Weights of a small transformer language model: untied embeddings.
Each number is 128 + 24 x the weight over its row's rms, rounded and kept within 0 to 255. Layers, rows and columns count from 0. Numbers have three digits each. The size before them is the row's rms in percent of the matrix's.

# layer 9 MLP gate, 1024x256, rms 0.167, rows 871-979, columns 128-255
098:098152146156175124151136126167090127169143117113099128125110134137113102152103091108127113152133148080144153116111146121097131091117110113099148116105132167135126106140105120126149114183093112139129086120161135110119143139112127102138118106133176115116170152117106152117105093116155116143158144161106131105107130121109136114141140131132121081109167169120163139119180129086150148114136
101:158131155167119126160145101111153127123180138136103138122152128105103124153180097120140092156086095124109127114140142124133104109076130151136137134147139141150183123108142127187131151167132130145109137110083119126120143178145158096155134132124126125156145122129064138192139174097148100121126130148119182056099098110180135149104113132172137123133154146148119111120106140102173145173142
104:135122103106137130099145141079099081139134072101150117151111150123097139119116130092106124117120168088077145116109163138123114144161169083113102107154116120104089161127113149132114136181132113143149159147103115176125172140138136133130087084109131065104084091105114164137166134096104131104110127088131136104098117084152162144148144109102122121157145136130141104069126071111145139093122
102:114143131127132111143126107105089131161122116113148172138128191154117132130160113133101085119120097122113127156132170145114144135134110107145132140189130103119091162158110108135126123125103134109140151157135116117141140141140120157122109127136153126160159143112139125163140120136135129113139116163091156117156127077121143185126102096074162146113133097151121132115116116134151149110106
100:114123129139130169139108133156139128049106154141154100095131104155100132116132099143144139082167114174118161084130145123184138148106124151133111147140116128136130184107133195174123093122140148150106136128105099081130111135143133135163100075108128116144125118134165146105115125139135136118131182120155091129116095120185133124181125143136145154103122113103131174135124088124131119110119
101:152143096138110147164127140108165083102160170123147163160141124119141150145137113106091142119139141134154078124145160127143114125151126105142090168103152096101130130147147133147116114111124153154154160131157096127161151129101118125136132071184153142101151124118133101143112130125155160146147177140139161125137101093159136109100075144113102159147109147137079157127126147159141153109114
098:147120099116163164150101122135124104145142145097131125175149153141124170066118149122132080127131144096196116095142118149114114154106118114085099143149127131125103113081113123100127113127113079122162168102132188114107077088108123113113126134115177149110109110143118143124139111079111097122142139145132106093135109099155125107142128092107116126128122127115123131146107179184129159135119
097:160137164141119126130119140129136105118113117109135086150155130110146125153148082069129127114143146106122111118138106152151165100119174117152149102150099142159125104115156134139097109134134148122137121126116081090130126081123141118110115161130154128121147169101097093105133177139152159111151089138096163101166138167095089117151101117161137169142131102077147112167111089136121135144136
105:078140152131078099146156125152172143137139136115125144163174157128129133137142123134128125119121153122109141068179151132150126100081117102088114093092090116150160075137105116131125121173118150149123111119125124158107116115069118098123109120112172113115091092127144102147123156140146098144141162151085135117127155128149115112114171126130125120116123160123106119133128099129170145144074
105:067161107131102153142124135116115140126092113108140139174099155111167179116086099096134139102192143077146102131112131147126122178140131118115086103133089156141100123108131163079120123185124091145122143119161124124087167124132126141116114092107136136119146166140133150094105161120095111135104099117121128093128109131093121089113135156100117125107148125118144160149117133126120169144081
103:115111171098119125142111096136130115134095123111134108091119178107113171156163116135115134158167139124104130147107197113150100097131145118127121137123130118116130111159121148104103174162122096134109112109141119160118145112133108152106114150180124120102113117133148124132128135151147140136126122121114133119088168095117120121142105114111171112114156081128101134099132109193108102087098
096:118119114151120109176116128117109124121137133159163128093176098159136124144166124080140116118174101125129121091154172143099102173134108142145096116129128117138127103117083144152136105139100118105142143137166177130167101146098198113126123151159109127113100123129139119116134131137112088113150134163143079145130118127156179096141154086126106096133118110171125082116136171092111129134093
100:129093131167172138089119121134126130124125151123128121147132126141119125082135121157120168141095111130129129124137150145139149165141153103136142166136120108120134085109127110118141128139114126119169116134120149082130160121105126136106103117078153117078130083113143111083123097132172114152092110134137080104116080128129140116147107140180131131108156105096156110098151104134121142148136
095:150140133146095123137125096159099140139161139162144159125112146180095129100113178100131096099153122155141139146112143130110116132121147174136091126138143152081060154152155146150154152157136133133119119101097148131134115145109159074133139131137115176103139156135114102143139152222126117144133082131122151139122125126159102153091133151122103158140113140105125157149143119168119105087140
101:155153161097159119132126139133098106134100126157093134183161130081123117131120112117103140118121120120106094164093094164124121103124164110096112119108153161137126119058140138119086145109148094134123125140114126134129139113180136102100146131112106144138131128115084094115144133133105121128129130118125125121165173176151145107131129142139126141116112114173160134186116159158138076106101
098:130151142137145133120128111148130139132116119110139119130125075122161160136095113132126088115185091112114153159121122148154159184128109168170124133135108156114120114137104120119138176076129123153117161151112196109152115116124140119133133119136149140121114119143147177099100147142118141100139120089147149113084131153113138125133092159148129129088151116142166158175099107147121121102113
100:118099121111140152162118119127167130130106103139122150077127139117108124162138135152093119132110083154170087125115142101164103155090073146121136132149106132159136106081120136134135061108158130117115165141145102115151096111121123178126143142155137144149117117104149110110143113070133084146137167080117199109143083121143113137170153097135095134078118160129146100125090158145095112125141
102:105138162121148126097116186115096085132160133118135113136108119157099136130169138166157127138130125116146121113132114101141126109115140125151192146151115129088178136150137146103082112134140104186176099111142089137119136115089152112159109155140134121107139133136144135155103129137128134167099133116134134135155114167145098116172089165139107133151105132120102125112150113093124172143165
093:146141103140108130137129148090156136104142129109172162125129071153146110116106126167097138146091146086116136109159137105129128118094136129082157140166121136156106149087134117132110091073145158107120109130125145109149105103135125149095110121163165135150116149104153116164154087155135096101155162106114101153139101119185133089083109152112158152065160125180126151183140114113123084127131
103:129176179131141117131129146076088111140082115139110161182124127116114154142149091131150108120167150147145144135149105112123152140100134161150085132131144097115103145156107122118119150088162121134105135106087156126132142112125110135116134147130120120103150148162180109115163148140085148141134149146128150096121110109146114086126109133066121163108129104129117129133132135076160155117114
094:106124115162119124121154159162138154171116151151100133142132125169145107145139108140127101126131137136120147138116110111124108140113138172144130148116129116167117116113130146115156153108163121122125148149119145159166091132074134150093102149124135126136085132150120174113154168107105126135138118102143146126143126141173149111124155138146150135133134126118145103142194141188146129138127
104:121104141146151122114105167144133167120144138113112142147142126106156132164122164090112152138183088126153128136141138133127142178101100118122147121126121108141136135151128134083135120118124130098122152165108099112108142115120152168140126160118153155068146114171105122121146156125163106133142169129097113138158131136104114111173151114116137130141152105160118128084110142118121126115169
098:114163141141129143105150145099148099130138113134172120127171191126085186086131117125125156138167119116152170122130127106176153141118159176136168157135081118125118155155157153113134164143141150114116113124113160105123106118157131133108110131098107092133094123112146101098144126185128102128168119138135107107164076154120117152154139122124157141113089128150153143150146120098137137138128
093:132135115116117125106147128074150078146105097102123144125142133125150149071156144109106153130146095150118104117140116083147134095153145134160114091148134137146138137162184175098128123146123129132122125131100120113131097082093104159117126091156124063127134140109194129145141145124142115131133149115156084092121146119106099123134169151128155156146171124066173143112120132133139139100148
099:120122134160111112139123112158118090118093085151147082122159127139102110091135133160125162134116155117110173133147143129180144137122150113139102129093101140106139148093148130175139118158141121142135163118145140128112122110119173078129123110126127147133051127149115146124139157141136133144131140110059106120083159112162091138093168175105117104112158121134134097149146155124065135137123
100:126132126122147109133117127168179131110124160091158153107155121111122114103110093115153124153157102115155166165160101143102092121129147154159122091108105147109171123142158163145123103157130133103124119104120109101122148104143152129068142121144108096111155148109099157097080116154127161124161128104141141105079119130128135132117107110138126133143118150109109125102126146146176144099116
099:108091094121179153155111117134105153147115110105138110057148111135157167121105114091089162119143141110141121134121123150133119102108134092092096128153135165146160154156127129115132120103104183057131146143147104120095098153124141103044098109122141127177146109098117139119169136155122130129129098154107126070155148115127102126132099123150127119146140125116148143177121151106109158119142
105:121176134166149158161105111066122145134133072074100156107142146114147109147102118108138114146100116145141177180170108137157129131153111150135116135137115125129126163095133117095135124167153087114145094096132112153133140165102146100141149141145132140151118141147162110105128107126129132139141124117133054136151126100126139118128078155135102101147089127129109134142171047139137130140145
100:076121155130158137120140111114139156142149122117136126159130077143121110147146081126146195120139128147172122089095142137137108121135124113101138131135136111154120143154115112171094160131163098147162154141124184104131161130185129144120088124126142118138175102136101133123150160140157157106119151162173153132090119130115103145166146137142169156126170112130159105126185068107123175108124
107:115116144164160146120148108146133083074109114115129129150119093126113112161111127147174167130097161124071129106147114141143118105157076130148123168073125111078182172099094132185101092144074112115173149138135135135169122129089092100125158139099109165121129136132104148151141149144143107129127140171161145128205113126148099105141112110097150135092118139123130121101107122083093128117125
105:128107145122100135134120179176123114186100123097140117145108167141159146074134120121169100149134131117141140149132098083139124128129107111139159140121169123120114148133118154133142159111147150120160094141162138104133114124103148173136169119129107107113124136090155115113095129171137182142141163121140094095160131111118107166105132116124158143104136148126131159124089149132134110167115
098:138123158157141098127118122114121111114149164103201186159101142152133103141118119156140117128131085132084128115155114112130110148079151162118113125118159144116108112102122111096146127149114157154136112122118104099079129159167093131106090150156130101115102112082183133144088161105121118140126123084099087086098150116126121112150185117117109140143116119130115130123104163099108123102138
099:138158147087142083148128097158097147147172095073151131128128176149112118094146124121139161112137131155120140155128139148067139135110100080058129115086121136092118159089136172116111092166119178146125145107118127098164133115148158149058146132139090105133107115138126122106138123129145082085142157088080115117128064111154103137155139170125103134128150108131129096110146127098116128123117
100:085130106127147126148118099184154171084113115087103124175123148130193107120141143072165123165142182129121104141101124114152117148165131124144113136140123133150156131153133124147132107142149155213101151154086139145113091130122148133126103107141084118135127152157154143141130159157132129124107118105131145100133141085177110133148113177081076152149119127143091140068119129141115120151159
100:140141122106113148141124145090165149118136076113169125138167156154157125126084150127133138164110123132122141128089135116149119164117160116171133110121090120113138133160114142128147134176112112131092165129158132102101112130139110124105134129137077167107134129138104162182113118101102118145109148120130109122110153103126104146123108113126126133152113081109135146129117127147128125081123
098:127136152174091165144128161120135125141118070098121129134095107120151138122135116145135165138147108161147116119124094115096118171134127126110129092135130153100161124148122110116102161140199157099094089114143140140086170137155120152118135090169124122186110116143142117139156174100120092110137189153154152085116108130125153126102105112139149109134174125115126121115141121161110102123159
101:136107117150095127147121082104143098112154073141118116115134105128134133097137118098135107165143177130119103170103079154100177133120153135152114164130084141149075098137142135162125151148142164109129151146193134120135112170100133116171144116155113175117100075155127163116119135152128133123122149097153138150131134083199095088102106095121128165122111120125155103111095102107112149155133
104:109108075101090137139110090127196123095116123143136179150134154130157117127147141089120127117093105127140155107121096160113158189140113153125114146124087129104136135139113108105146153084120098115122118145080155140114140109090165134104163163112105162108116139162143121138153150147099115117134171162135098153129148095102124105092139138104128157118110156144121107136129108068103160151102
096:138090169092136130168128140117162098097112116135138144159175101137150135083082129130107137086147109135156139113160071144128111114101168151077111113149110148103107144106115122109118103108103080132131162143118141146136133128150122105102143122106141088106118140119092123132097146109107149117125149157099169109119124145145151165109155116114138127155174112118120109089179134182111170149100
101:112130153134122159115119140115137171167110105143115124156121139135171118136122138137117117136187105151131131139134126114125132136100101125140138110151136146143085122152134140111134137097154099118103100125113127144099160113142110158120149138102126124102128144116149152116086169137127163113115151148126100122119129117125098136165143071122136148133164081107114132128166144145132124093108
101:121152137142169142115091133185139149118115128098203156113136137137053134098124133131125106099124168141140130128130102110112158118131154087114137115155123159114129149117115148153168146181109129084123148167157143147125106123065146117127136093136136158160135135186147160091182103164129111096132133115127099140125117109144104113111145084150131077107132156099131110083107167100081113135125
100:135091112140123148145111122088124134098092158091103124128124133144130131121113135178125148127115156140162141120114139075125087128117158155114166131138117169124139142106134103164101177101157123189152136061165108118172128123111103158159152148139129092118144127115138152117151093156150149121119125152153089154144111151177123128124114115124126143145105113140076121123117152135115172123128
099:143140114152102136128108153121109151160119101130117125131120175122123151159123122119125103087112150143120070104133102142108149142132101125111074152080146164137166110163144133120161153112126160155109127117156125090128187114173147163117147145140150145074126126105108102118105075125110076148154177125114111111140086089150110100134127143113118123125182144095114143099139124159183157130114
106:106115144076132132152181096113121068099130126137107104144127129117109149125112145098131096132142145101128133160125159126122144126113123126131170106169144181111089136110170122135100145127100170122154167156171113157132132121112116128086144114130114107136166128159125127129133108117118145120127132156057109094092081114101159125078093130165141124131140119149094143115133115107131113119149
092:101116188117136106136124118118133133138157159128127126119154150146120078209128128122145091112151100103136131125132153144145123158112112123119125127136174093174178138133156069134102123170144128155112155136102176116105153083112149140129122146126131118157126136112136113136124164200167102109152131103124153100123144145138103126135118148110143135118119104130121130140093146157128090146133
101:147114118157161147108140123131130091141108126173132091155142114117151111143119105102110134125137122123191171080107153132105145117133111117124122116167103095137156118132119124121104103150112122103117121112139119152154125128083122127105094159078180138064121143159136122115140148128121152175129164088135121075116131105171116091188125134136150114075155120087123109132123116139154109104135
098:122087149129115095114123098107169133132166128113159077126075079133155115109154132112143126174204096111153153107154089113149133165173156142145088117114142107148153136095111142092177121106120120095122132113106157136135150151150110152096106147131154176096105069125122166167154127140134124103148144105094101102123129153140148124111111149159122147136130133130076164102139143114104174082121
096:150110144101122134147119134122153098141097159117119172150121099159120152162153145102141131154118113158120083128149126108116126120145140119146120114141075113107144107106102160133090118125156128113125103143129108131123158115139114118139119130121100122103130124164148165104113088144178120119152080103123129140150155088123100133083117102131100110118092139122092177104134089106110107145142
095:082154103159135107164108150184126105129120159160152117210129141140144100135117156141131134107157112101110131101116143096147123140117109136121096141152115102170124147109130103120098135157165119139112135129128161058153158157128104109141150142086111118135124118180119128093127171151131123118135145129140157163112122131129106091135136120141101153143101169114123137153090121163121120143119
097:173096109079115162147146125161105144129120121132124143098108115133152101106123144100129151080176131130155110145143130135095130142139158171135135118153154141109107165132112160118112156143081128118102112092153152169135097116106139131141112086117137093162102130135129120125127128124136127098142107149095087184121167162108122120156143105131168159120160143123150090142147114134171120161136
096:154132097145107156101136170130121110118215138149107167148120173108142131145122159096168125131149196143119124131122108101160147135139146173088167123125135113135154131065150140132118129117132135159141156111124125100129121131138120170180156124111110128107133161090139158126110146126101105133160140094127147103167160125091129060168125150110163118135136152104148117127139072160123150121144
098:112171120126145166096107159140114133103137086101128142124101152148106127114133139149114059103093143151143124129077118095110151129084121136095152137132188157130132090114102158135114150110124144114052149126131128093154149132099117163143187138096093150141103131160136118126156151154091108127157137122156145140092155116156143141176108185099166115138121139135119113114134139119139122085133
102:162103148121099113125078113138103139134096168108144119109160137135111094097115136115133123145114140143091148118145130105123125090162170162118127111155132151103125165136155122088113176155108137151129128111118150153127166134148152118179116159134120163136095102093131071153170172110102102121124114145133129121103120119103155125171117177084105134135108099138151149121090144118145160101106
103:142152132142101138099102124132100192132135099160102086163135142133132116099157151120117124108143157136111114139132154103098142143164112109147170143113157145142131136117100102145136126144159113140119113132134169066147152103167140159140156113102123123111091056159115101150134159121164147073114159136154145142105104109142125094148150090137108161128108123167098113076123151123168141149134
102:104169133123128149134081090128140158155115096133087128138113112079122124144156116116119120151151117123104082116139113101138121162148085114097130092120127124085130148124096113080100111089121085127105137134139148145135138159123098157144139074149136145120127095095111140159173078128099153163149155140073126093146097136113107159128108119144109148108134169079104140137133104092131132155112
099:111159117145128140102129127075150106132161123082135132131133141145136125129081115144137113160136145143133144129127138170121118119177166107114089130117130119096163160118118102108117141129135154125145129113159157115157157102109106140100132157090073076125097153142110138187142065078120134127120153140178138074122104125206091156144128122111133155169149127140145142161109091134104114183110
096:163147123117168161092114169118094132142162142136140157169105151118152156123154092140153098100127097132104136105157098119104103103163119112099129177164106112156141100116159122100137120119173105093127099130175121104136149140111134175121114106119171124158142134121127102147147132146168122169147153127132140085106119138099128099089076121128139098129110091070096143110111124127115182157115
104:148157123166113159158107083126109131116136148123168139133122096125098159124142186121184101145121128130159144128163130128099098155144121127141139089154143123135153200139122122131146153097131105153162138134163132087111125114122158134145125157111143119186096100160084158121151139102139088139175101120113106098148152103104146127136081130161157130119154083123171100174165143154123121109074
098:123120076135120160143151128120125122122134143128143116121131155121102125124162112173114147186111148126096116104128124121116146088094108094150142109119152173109149142129114164113149122134117131139163138114169104090176119147155130132129132125079122070111133189139099156121172111120134146114111141139109112094157140104148132139073151138136142108099133137165189087132120120146106103128129
098:105116182160144148128141137127125116145106134137102143148124164126126111061134122115148143118128131153130128157106091147149135122129152155141095140144158155122098091143121112142109142123153126094122176115126107110104119085127105104132095127173130120170120089065139163108139149132087122119137121120147112126115109125162141106156111123133156139074150146115129141162081156144118145148141
106:087157130097129091118121086165104127149084115155156099159135161096166126133110145125146156109105140135159127136130095145141094177146117092099131141131096121105146125124164121111146098113085153099089074139137070111150153097176149127125145149157110130129128132149114128064127133115132116133161104113143104142088141135144161114116146140110107129140096149106156133134125147147131123106100
095:134136170100106135130110125068122117133141098108084075141109125130123117141108113089100109112118108147116151129099132168127136116160155152130118156124122168141112094105103100200089128142119138162153107159161120125156138153102127095106144144117163157109109097108130150138145116091136139116118138046125110114152147152159142138124141143132133166124120093106168154150131129124134166120126
105:146095121098131114133140128140144112181116091109172108119113148104148147139128132105156148161148101119113172173136122118151084158141140170130138113143109120092126130125100144113149153115129115144148137156161102095135106109166138130100097120119156185141151158126146127100159139131130128120115096114097167152102117082121100121108118141114122148100158141116170133133117091105087129097122
100:116105143100142135094134133099121115117109158152131116138142121104119151147127150109107110170117131063127133134088134104076141103132144108139125124168141140106122167102209095118098110084160100100160138140118157121129099092129155120165098109164107155099156108102091060110142138147099144138157121141114156102138123146129141124123148152132100128131114147096105159140134158183144127137105
099:101132153126097160122148145132163116145154115109149158125146104124173102118115114137154176138149083136119150152142106088116113139124156114099129164141105147108135107132100130104119134114157149102148139133135150120098115114145083125128109132141132165129120095121127120158118122106169179130107147155102129147149131081120115132139125093125093106166161123159118106136156083105133129120101
101:136138111121105149116116161093137122156107100137120147114090131158130140101121157178106134201114123143125129128127094155176109097113111105071127186143105123133129123134150104136078176152138133106132154135122162167133113123107124153104086118102105121111126146142133151136136120117099120075148145151079108154110121077078137120164141122107139135138115144109146133079150147079138156134127
102:125128171147116172164136171143169152146163149134149112150129165087161145152119154118095134107103129122158157154140079128104123146116088088099058110126119130155140126142102110088125109125134145155142146149111117140138134149104089117171105121144116126141109143126127109123126154156161144138153137164112107138114105101149150138160064095131113173089119132147168125189150144154123103133149
097:122136168084113146159147123180120082147152153189121112103095147135128167126130137135142089115147122116144096114168152103119173127094115092127113088111117129087150140131092129114125151094139163174163119158150150151183136136115157096126122135143100124123167115149124128149144120141106178093152120064139127127085149154127147131096151131120116127157117114148095184090133119138121101142134
100:172161153125126113095147158143141112098085129139129092174121142097127149134128082139106126146150144137125093138137121137103127160097110133140127098159138103123120144097179114115100125133172113073156137124147127191124110145126140128086172130118113148140160115160106148129111152127158123138121128103106140137103147156085132116156128145092102114140085083109169144087126111165183131146092
099:150100133149128110127149129123110127127153134114126125135123144124137160138092152153136139173073132116130087145153120087109130135111174080130128166164141142122154136099119132119139130134168107184119121148114125086167129138126114085105160100096134099147141204097120127080111129157148124094087098148099116094136110098121152118121094106141144128115118121116140131102124087093113125164068
098:125131142137112165105165129151133142182140126130167142099144119140154152160161115104132156125111150149122096117125108117069191124164144139111108143107123157144092124095124099136139123146187143135131156135128152116132119127105127095065113151140162107118151119127113142111120122148136177151142177107136142107128111115108145083116137151132116167167143148130129113119150061146076132146152
099:134134116125117119145107165145112139110127123107138152151074132103150120171100131146164136127127088177108091126125159068130169106151146135134126144127133153099120116129133080071161154111116096124106112091124130141138108097119134146151079134108145147123097131118190135114117093157114116133171140106108155099101119099163109111143139067154103136116136158123136143127123108133114125098082
101:147136144127149120107123128141152120120139134110104116153131106115112117124163188102134136142146088127173141133093127132126146130163119085132115120150104109130157148133125126111114039112115138109116089099109161141127100147103128113109110122125098106108141134134136145132078134145135132173124160100202137122129116148155126155123113105149131115157144077148111176127176109165157127150126
092:132130129122136104098136196105108116142157115154139122097104126126150125124141092134110166135104164159170133129091081172135098128128133115102139119120186116136126167139112135169149088112169122117176120094154120106171154128148119149181130123154183108125169134127160104093161127085106126107197123101134192111120118127138101118172097154147085138100175143143132122148092115141113135092105
099:145137052137135085165118154153123103091109135130106126116122100156144125157129155158113147118144112138093103095161139110121169106107182137107142129116076148125109136157112129124091117149118121147112116117138102123106116091127114141172129149154104120098145150109133111130100145088130131167116095094141185129121072143145147126131127150108110122164121103116148167205143164147143135095169
104:149130135121139154130138118158160121169143136104110096176128163115108141125112135188123107160132160143158091128124116131088086152143132140123092099123148111103134168159125106129141142136138130064127104127167137089084136132119110139128159131116122109109141163108126123148149135142098087095062072135086143133151114063164145102150124169105140154118118126126148092166112111109117112122128
099:097129142165114098131116121099116189134104188118134128182132090102097152140094127093159133101148087139170095136110110151148135137127170129139108121117132133125130134124124112131140127149116098148115131146100123127097097141118107166086133135166109152106189163156118146120125112178106146105131128127119122096128111120173092105133137118156130169140177115158123117179102156094105136158152
103:129111144159165114117143091092166145148157176130143133156104128130152104138176104126097136129129105101116124127145168159133154108125144117179123147144119145126093122071162168130142137125100082105114127133145087119127125095097116111089152121120087130124147084141135163098135131105117180127118105109103140129122096130128154133115127159113109157110124146147117111090134125130120143109121
099:123151116144121156127092077159144103126139126126123156133125130103098105131123098081159114082113132137138118146152116110158128089097111128113152134103151162156122140144117118081114111165157116109096099112146151138124108137124117147100136119121113116162153152108116152082147146121138134138152180142145133128146123169109136136094083168122168139107120141124133128131145138145103125154108
104:165131116145161131123142121127120132087118126115143159141107142078093127128135151117130091109171114172155134098127152131082131157134147097120086111115136107175112150134132157163114099094121091130126108167131118159141148104149079111123141138131149090137129123149136157126160137129135136126114122119136131071145141136159091102154100152149124130128133143105169143130149084118163119129132
103:122134110102142108145095165153094134144180123123119118104091112142126175142128153124119136150145155113104156110128097164201155131139145158106138131110148117117161129121088150137143122165105118124137143127119119123132076125143126155094117092136117146123156100108167108163133150148115157122092127121108145149164079132138154113090156095134152125151130196117090139108162139130134123130129
096:170096145127138108129120148133155080119135113198161131129119123121138088122161139147125156084095141137133083139136105115120155142127137145082135198143128128112145157127141158127117188136084166144114100095118127089155159143158116134127141170161161114133131173119136163087167126128107135145119111126113127141152143125082123114120126147151115150140127172141099157120116110116114149134073
100:196135133098120155148132138130140084118135124116104121112139146144138132169108146111119108122119129121143134139206136124110154081151137143145105111132086175143131144141118142121140128151134136136092103165164110133079123157118107102117109084143123128137147107146090081103133171164159144122115135172131084148127100143126169151140114119129123124139116111138095129104102106181135110129129
095:106114104112150154098133143132117085134164103131145151128119153160142133179127143128119186148127106135094113129160147101155082146166132141126125166120183083095157137144127146113151100117147136076113098148164127112099166140087107116108147141131137122130150146181093116089090150070124171095163125138140151151118142124097130125162122132076127146151125099114146103094146126135118145157123
103:104116184119102131114138129139113131167117139119086128141099113155145077095101140159070105148127169162100127125115153096121097115179116169145131171153145102127164123168096162161134161112107126153123094148162162101132119108106080142091126141128132169154117094123137151142144104127160170135168151126151163162127106127118103123114102125120100150167172149157097108145085110172125114197121
099:134096117154124141178085064110146119133116122116137159128132129134149097158154176083148153141119109101133140096149099091156145143103114127119171132089136072123161137125120154134096117136087109104096140110104080134126141143154074135147099091111065117118114104116151126118137154151139134111129167122131132159111161160109150131135123098154162125145123102143152164121120183098117127145110
098:109147118099161075120102178113163155166147079128096116097140127127163121109137148156094135073108135129111133148114105128157116123105145076125169107155145099125099115141107121137086129134106139098132140105122127150087152143124142132151164156129093119147140121150106153176111149139138133155093129099122113134107136147155124077144139139100132169139158157143175122162133154121113134145118
103:152137166159162162146179116109086127136132148140125101096130137120139117135131119117150167124118087116116114117155159140109113118091144108122117112136135150145141137139123139126120135170131154096176142068172141128137140105117108124100146160176161158160156107147169103160135146166138143113166106128102115159136114172116114060115110133115121077117107116151159120120139091123089150132099
099:114130124126139128084097110147121152122156113136148125125120149105124079139121130132169138112071126137120125148138121136124105139121131120106134147151131114102102104132142132130141170116131104137113082124100117110125078143128136112135109124129148131088151121128120086125072132121128125150112126096143166099126160131146067100150163125133128159112152142129109160127124117088162180165136
100:118121151124142158128155138102101129109151151130132109106138125109109127100129127139093126099151093130150118110151182096156179111137149152094094122120100115150134131086159131149096141145116094108124140114098118138120086135050098142141121130126105151178126155166132107172102122171102168129139118118123138110119135114107106159131156140145120119102172121103163116175144094113114114117143
097:140135176131151133105146145099089089150115123160109107128153125109151123148185122130154148143153138140163128103111126133108150134133111095087197148147128137144099161114154086129129116132120082164120142094093101145099123159088127139117142127104103110075134154152166104114155087126113188144118099135120148116088108168148145126136117103115131144110147107114125153117116142115151117112144
101:136116136127145123133126125091115165151166139139126134128120159099103080125185132158113122103113122160180141120124129098120117100073117113105125145112136165096131127143105110153136117156137131123183138095110122113094111132139124129127149125156142132107111131100164127103144145103105071125090147135113180138097132120131097101089115128123116116117137139164162164122122131159101135096148
095:142118131131127130106112088146144141146101098104139175144134129141111122136100135149112139126133164105132163130129107178116073152157146115138125136117171150151112092112121111120220156092125122079133149155160137115055136143092181118105143140112127157155105160156110137133143169118139123115130111188111143134121155085143064144122179138127090146083146132073149163108101127114104131156139
109:103146093118196129127147117150110129146113149120139140103130137154122115134118131150131137135103109121152134142136137099096117130136109143131144157136165109106164152113105124085121179099117116152121148117151148121110108100153081091131079154151114083125087118148112159150107141100124136107140129132086134116085119146141128159105104120114096148139160113147133146170105104167139123125045
100:155120129120109139153095167111131133094145118095146129158113140118081163125151149086123094146117160105115132180118112139128137112133157124123137106152141146097115161120112106113104099099136106140127129192101132123125102111171157140135138108143107162099107139080154134114094142152142174137148130129134081109105108112147097157131093089123141121128129131116106143140164109130141116175120
102:122139117149137134175133168073111144116138135116107122116127115087114104149148128134092122143147073162078111118133143136085123147126110165132129132120101112100148133141063083137130169098133102130093155115112132109123121103138109143117119124174126127116140139129160116137146126159154150118108096141101143113119130147121124111099145106113113113126168111121096112134102206124142172164135
101:123146106160153132121153113087154151157102110132101113099095124102142097107126142155128143165172124167112094122122107112131131124137134134111159133160125118112154120100127087125144131099166120131129144113146085078108084123156157131103156164119155144090120104116153146156142183131142124117150118079129104105120158108113174140144147101119113134126116143070162116159148086159146131138144
101:132147128164105151160165110106147114141131146144125171159132147144132151121109128123146105115129150140156083117102119157142135125124119162095109090117109106157152138117124122127150161160107130145104114123127132114154162179113126102112120126102138124109113121117085159113127145139084127130118145121120147164159123102162148080137148099147135118152148135126169117119083120150082095129128
097:139128140155124093150129098096149114061128136124084114174116117150142079152108133106106111077118108122118102117121162147133138139138112121163116112120109160125134152134129143151139111124192161157112110141145135146104134144104163134110106163117112108141125087127144124101110165127133109127134181126173136079097099084115105135098113134121090139130093135186138125118107160149147117120141
096:101148139160112114133138126096176135117132134122110106130111149149127113111118127133154174117145101164131111156137091100141113150167115151125128086102120131106135126183126110106164160122140131097087159157102126043114115133087184119159111132133115148127106124152110080148096131124136137164120138119180134105120156137121151127084144150121152124147145155146103139149117146138071117122153
100:108123174102128116153108206156153127140133108132126136130125136107154130166104087061095153157128113162136106110145099149115120097136126132135149091148155143136143132133146132135088069117131135099135122113130148116140125080086132167187116138114147157156143172157193123110111134122112118159146166123078093130146151120161147140148104101100147094139122126162140126175135142133102136122106
097:080118101074137131120146134176140116069171173134108146119137160179086157125107149135136151095147101129103130060136147080123135113119134147156157118156115144122130153151106141118158077135101122125153126140107175118101143127125090136098112108155121157138075122144100092126133133123175142095116169142115089134075123148138153140134158104084145117130149105140159143115123167140111138128097
099:141132129199133148134086117124123072098114153187094118120153171137155171068150157120138113140111082104152164183119156170114146133126172129126085144143098101118124134144103146115130102141159131070179144132121154125097162156119115132130156134163139137155151149087167167148092121140139162108138113125145157121156113102105145130106137127167138114124153150127163131140125129104150142102142
095:116124107084127121123128134158141160103127097151123157081148156142158135121152140119140146138109119097130143150139140133139147116116148100122133113146106151136139142104131106152138128145085101111135145115140113116113087139133141098083105147119144123137121130132137165103128171136206147132123074099116072129083191093135110074133132128109106119108122147074114149093164152150127146120114
104:123146165105137066143104106098109070154127118127134155124108131140100088129101147160116155116126145136083133134188104112157118139087119132103120051146118096127127136106158123132113146133117127119112154114095121121106152151104100122120141103184125096128106113151153118080098151121143147130137148133158094096101141120126122125115174139167142124110097107104126092122078171178130100139122
103:082187114140156156094135113133141090086138140174074138143132151152132079145114139107100125123129142145172129139152157130147173105140183130120123180128083146135107137113126145101142140149157153145120080139123107142143146126105118118094109122126088114108128133087156158118067144136154071125151109129115133159125130104119151124138145120137146136160144074129098154151120154149124155126096
098:098144159144120141164127163142144134141134153171121190107122153157104077164116161123126082117144132129109130114137152130160096136103097114153117171164148134170141108135128119180145149134140147166116152111136164126139142139114103083162152147130088108170102125142125116159112132096127137134163135130141158142076133163131142112113117154152132123104120090165130144162120105138143064140120
096:132154130135067120138105116154111100157156126129117165144145152096088142115115130149120151174100106162104117101173134101161166168115139086148121122106123129092083148099089138161136112151132178122186092131187084169148127140108134123150139061110144102135112101121113134128158175132124118123115153109137118110150158156145133094156125152120101114151156167151130116122118148152135127107121
102:159104125127110105148135127172150143103137116164139104113150139100121122114163103148127092142079091145113131134143128136118145156099170135128108152141098110104105121105128139173133122122111134144193137142157160150180104170134122118120105141157093111145112102128126140081115145142094128087117125174142128095111101103124097193123137108189108145134090099113122143167111119134093073162157